config.toml
num_hidden_layers = 26
num_key_value_heads = 2
qk_norm = true
tie_word_embeddings = true
parallel_block = false
extras = ["capped logits"]
init = "normal"
optimizer = "soap_variant"
beta1 = 0.95
weight_decay = 0.038
doc_mask = true
Each number is 500 + 40 x the weight over its row's rms, rounded and kept within 0 to 999. Layers, rows and columns count from 0. Numbers have three digits each. The size before them is the row's rms in percent of the matrix's.

# layer 15 MLP down, 128x512, rms 0.227, rows 0-127, columns 192-223
109:475485522506523507464460502526505500526491552454567494471548451526492459535531482502459494525476
099:465445555502533519513515464507547426526565546548525540510520476538482578499478480534474561472498
106:534475522519460512471481510486529480519436484532412553486478494460520546551490403491513481504453
092:518483499519594492549520522505493517516466545480497481499522490509475568502523436513542419521478
103:571547502537518539483496547539561457555521502479490528506540465522515512560499491456429519538592
099:553444427484469499431438494506455501476573478518528386539479491515539528493504561496446471556559
096:523479549513459527550521502498504444578525530441426497550501445479509508524477553466539504530503
096:487455443480426566463450424490464491494563511499563507508451533470524489493469523497511519437476
108:557456528458496420487530522478551553513486530495521433550513495526511505508489484478540477518493
087:527513510469567419572494510474422464515519543459506499526519486504582433441495505497472476445460
101:496461527485493480526470531502481505561455475469496518511527456472494507540487490471479523481456
095:467506508493518544463495488491509421513449449569469548501404558523486483578491472501530419426473
098:544424542515532477500446442481521512471529470478481485506505491541500493451559517503556519446510
099:401557487481462557457501518467484486523427459566490578555572495439550466473500456535538523548531
087:543524521473525466549521452501473552502536454486483458483503549522523419520478427523510485531559
092:542551511513480582548524523510501538531586542507492485458451428495539486489464494501477478526505
091:500532507549558542546468484583457487474447514471467579548495489519526578453577460472521573496494
101:490510512488447487472491469431503522441461510547468519483517531487471464503488552532536483543532
098:574499467539481504524492506507465438489463487528517477502538502471479433532458542517554489458481
098:491475485499536488527513524515601444524443485539510447481514584515501495506549405464477554478539
126:557489495560495513496542467417505499475453498488472481579535470489506456414526530436486483440484
107:515472506498489494474453487438518485468538551485457491457530493485544446486515476512436553513529
096:437454488510503531510462518451544517442523452530506464492510553426498560593487561525525552499491
093:442546492487527475460522522588420426507455538524416551454430501485534487453504454502526544537472
085:507489560519522423479522492502562472549420466421485516490569564494497497491440516478470514578463
098:493529513485526482604521483479510485519423466552478520550531482495508546437523527503429452524463
097:488530561519507539550488429513541507498517552563548470536457484495521462471470439534493468503491
097:490467501481477495555499514455451528479463513498455514550511412470484591497556541483523480531541
090:506466475493536525510504503468516505482475488463464562521528447542491515523463487461398516540525
087:496486514483482543490509457531453544429517466456486547507545453424499499471464540535540474506509
103:500507573474532467505479456514501587524513472526570483499550552538496458526587558450566528500513
106:474528440463472509526487445522470513512539498471521507488473559506467501459506472516511473537481
094:492483527508506470418466474581419498476450566488473504508483463541443527529513508506452477536536
096:489417452479485514480496503440567451457531513464532513531535500506465496534438526518606556529476
093:539528464483521567446489535522457498484506496473525468525419487496449529436515482456447436521513
092:440469496489455505515470524418510502445474539509566541579513553569463538414542527545440555505461
102:538522519507502496501544501536443495572507532543491465458518551407512426490493465572416515460476
095:517506549493502473556477480493454532502562529472539488518473521531501453521446412548480536564495
102:578429510488495501545458465510437501519460460479528459513483518446504641532541580495516440582540
094:434425476462414594470534468481575554472418476500513522516488562461494500471506520497470477499524
096:436563499477510470543486479512505507451476506535520523536472495476548483499587481517542517421515
100:550547466506487493478482556471473522458559493522453500474576580479431520555485510592529510491584
098:495515466529499512496488446527414490515445483570465525481495502550557559528600530524439519496523
106:479580513517556461506527514565506568543503502521519492487505501575524491476544514549594503494548
093:452579475488526515475524542484478558485478524499486497481465492555495496521533448498475470520491
096:481475553514564474541472501520456498419557545466551500483476561524549514515431556469468529542448
134:520508458567525543475496494493508490510537504438521507476497482532451507531493511531535543528610
103:490433472493420464545498571453474461436542458500481513534556507458549421489482499455655545487550
092:447483530488596527482521480495487469501496530506493499521498532473503509494481519467466527575464
115:460539508497465514505467496480587501497430470481513480484499437561537510557485451476421523494483
091:538515500492515589506510562509502569460509543486492452484549496588453497504562453517494451491505
105:537512472461460512496527523478398475485479551491514499499442442484505445487530482440439526500430
115:487514557432508411565543501513616494506547571476439586435408564484531498471563536470539463498483
095:538540498496532509541469506444467482512509482467500469481536532472421470439545458511549490506493
090:528519522528597557476564511503534452513538491514467495491565615483522438595443507485485477526464
147:531561564465391507512498551480488513535445491489492499506449509476523500487478538517587456484494
094:474486479460465408480473567594540490479522464509507542511514527506535537465476540556550534477559
105:498468454519487499493521509581388520511474457446465512512497542516472523512562534529518516553512
096:511487427505499479548525527490474502538471521507575522522519466557501502501551408532551426541410
106:595472467502531507543478554437492457502525525485452516488566608591497617539472575459470463484518
093:468464560493513499490481540446559483481537489536475487512502520491506506536505554496496528466470
093:374473498524480533491502520483569464462474499469517516448520455499544469491499474492468561515516
096:494556512512555555475451453501455599485523542590438420519502471561543351568488512493480459518501
098:433565456474477540593581432501500503507521526504487535555428536526533474481555505508449450475536
099:498531528510456446536429519440538506502552482487471543458536537534515529473506514518510549547517
100:478466449510501472545524481481482469521505515469507437535475481493531489450484422532469453437470
097:504509520520498491488480494470568538459567515431519499524520546492532524567409507532553554607521
096:501443515472500481453549495494523524509475495492525514545500469498493424547434507482464549499477
100:501505507470444489508490502486540474456473563412558473468503560477517457582511484438518465405483
103:476468571500555582449521479526496509560477523483494571493457506552539495493453513517489516480491
091:501426418456482502497506495523571479520507577562496489562443437442475529554470531492411530497581
108:458519553471489523540527506500495519476470473520514509516486526481451503504501465498426450543481
103:507554528510527516526473488445459496514513525562594488484521505452512537585429524466546492469529
104:549505488526482471512554489450440451425525493481500500494452478473474663456493420461532538567526
096:461438391476524550481514494518509460494480566447453525544493491480498504496544491430472465473557
100:504523501465472470519497493576491466450463563390457473489509435533491546571553472520459460483501
097:500539467512456572474494506525507473407531467579487529493495511542527474466518353531482526570499
098:530531551534472497510528481558505544509482512499476506498467491459472452461492508595520544462495
105:504485512534465525489529558518530531493514484481497487481488513475531476501487465513527505537525
099:581507533512446508375485483541436539510464469466498554427481446456421517517493465459459472523481
096:520517534500546533497454464467495478522506571464528550535476514516525405509442502536571449538549
098:486499531499526504540546521481472460566436536473417542489512512452493511496527473496468504429461
093:571507478514491483532524527523469516502520464508517454422490484512479503525458478458541469515470
099:524468467482457498580579499463460447481430469470443542464512431526475502500477505573519488501497
095:546475454483451533468513514461463498493494538448464527515507463495503483564399519537559477423440
101:507487458486490539436499489508472429508485486481519549495460517512454579508459507524429494480488
097:532502464488558518528521478413497547518477558514500499569543461544536496556471470554460457541508
098:474542480487507502433486499535531485519539496555480527525489514569492544426542487578502492548480
093:504561499500513524531445482475501478478550469454574484494461486504471356485479479490570479527490
103:496552473492474507540520542488490469461474494501478497508507544537598518446511534525510479366503
090:566482471517522511506504504468531455439515533436435454400485552548448488488492457479454474459509
096:502493500481437473444536472534470514528531489490481501501487503420502519500512524493568562477434
103:532507470510501502515536453478494456442561452505518508438499468487498492492488459482455473502502
090:483480446481438465462506505518501529444509559454586487480462483508434556518430561475545557534474
094:505478532534540515477507497468480476464548573551548447426485580492493563504464462509494502529497
096:475600527528485474519535486544522475520531469450538522517444532489482478447476500539509497475500
094:469563566461466505452490491458507570472501559421516522511458525514490527503529502556521531557535
102:517476487479564488532487525486551521405514503529457551539466493578468456530520538403491454473447
089:479482472522509517506514483453467450520547520504478550549542516545514486493527571471450496508509
100:595521443496472464482546471563517523537530464530498407492483467529502502537447487445507467488496
095:448528470504526569472509482538462491463482473412515550489513457514502508538448490499535497459549
100:531533533489494491518541485459506466558466478520425474476538467475556470485522510481422451435458
088:512487490478503559579501507499460461428563553499528496460485566496537575439490466476489537550521
093:543478512477463586467538511519498472464490430573487545506454510533513521500510479541550510465528
092:557550480496513498525502465451467504444513525532470526419540503451450549520448487508479519486547
103:477480534465537459492482523558514489535461515528520488536536511545516519503518508530577502505527
102:456511526515447481474439564531501536486509514503462474459518523431508462466438522497504518494566
089:531480511502510487482475531524429453462500483561475465506469462462517541497471471500533490495495
098:499517542496536422488472512544521517541439467497468439570520529404522531463444529523577546505548
103:493470451506535488503463543503518464513527438534487552501501492448486549507527509483590444446499
099:548552475521512490497496485446528464477491445464447516570532468519510510466456515486495464498481
102:492553510511602488504522462582520563420531451456504522549498466513460569450485488501389533526498
102:441539536512582487442515433563527496466574507584515465510430466457391494498406504582540521479512
101:517486489499476520563515405552547467496465490502493487592526530510468432513501505500476554492539
098:498511504513459531558503483512480423536411476479474555496546497556509591547465508554541487464521
095:491512488500500491582490501470480552512566514486504529512511492466494518538450451462392486484571
107:505476551461509498538450508499426475545529528556530458475492557483511487437535464548473467549427
106:455514503467537518487477439481450478446450561540470448547493599570472439429516512451515478503467
101:608498477509544561427499502620520439539591534465538444476545481486480485576481499479571491566530
184:470482492619507572494424493521499513545491508478520485532520435480472480504521469464479556475522
102:516493437488527488547436543503432481455555535521478512497468491481477531528554522510450533530499
096:447518512514566434474514492479514521492471523417469539452531477472471436545407528531511544457444
092:497497542483538476533533517569466507523498495487489483542498515478486539565472517476522468434491
093:483555489502491488465493564536483447503445530555491546492522517528547507495518518468494565495449
096:432569566498504545496533583510482536491503506515425510500492504513531527451582541539486458491457
093:463471556491549515483480461505507494512498464524552537521547482503580633521539531512500503540560
102:529540439503449491479500516503415463550475479527471499519525439518439595520550452522505559459523
098:566473501487514473461454535568536528519445505499492483488539505546457536572532496473554531494512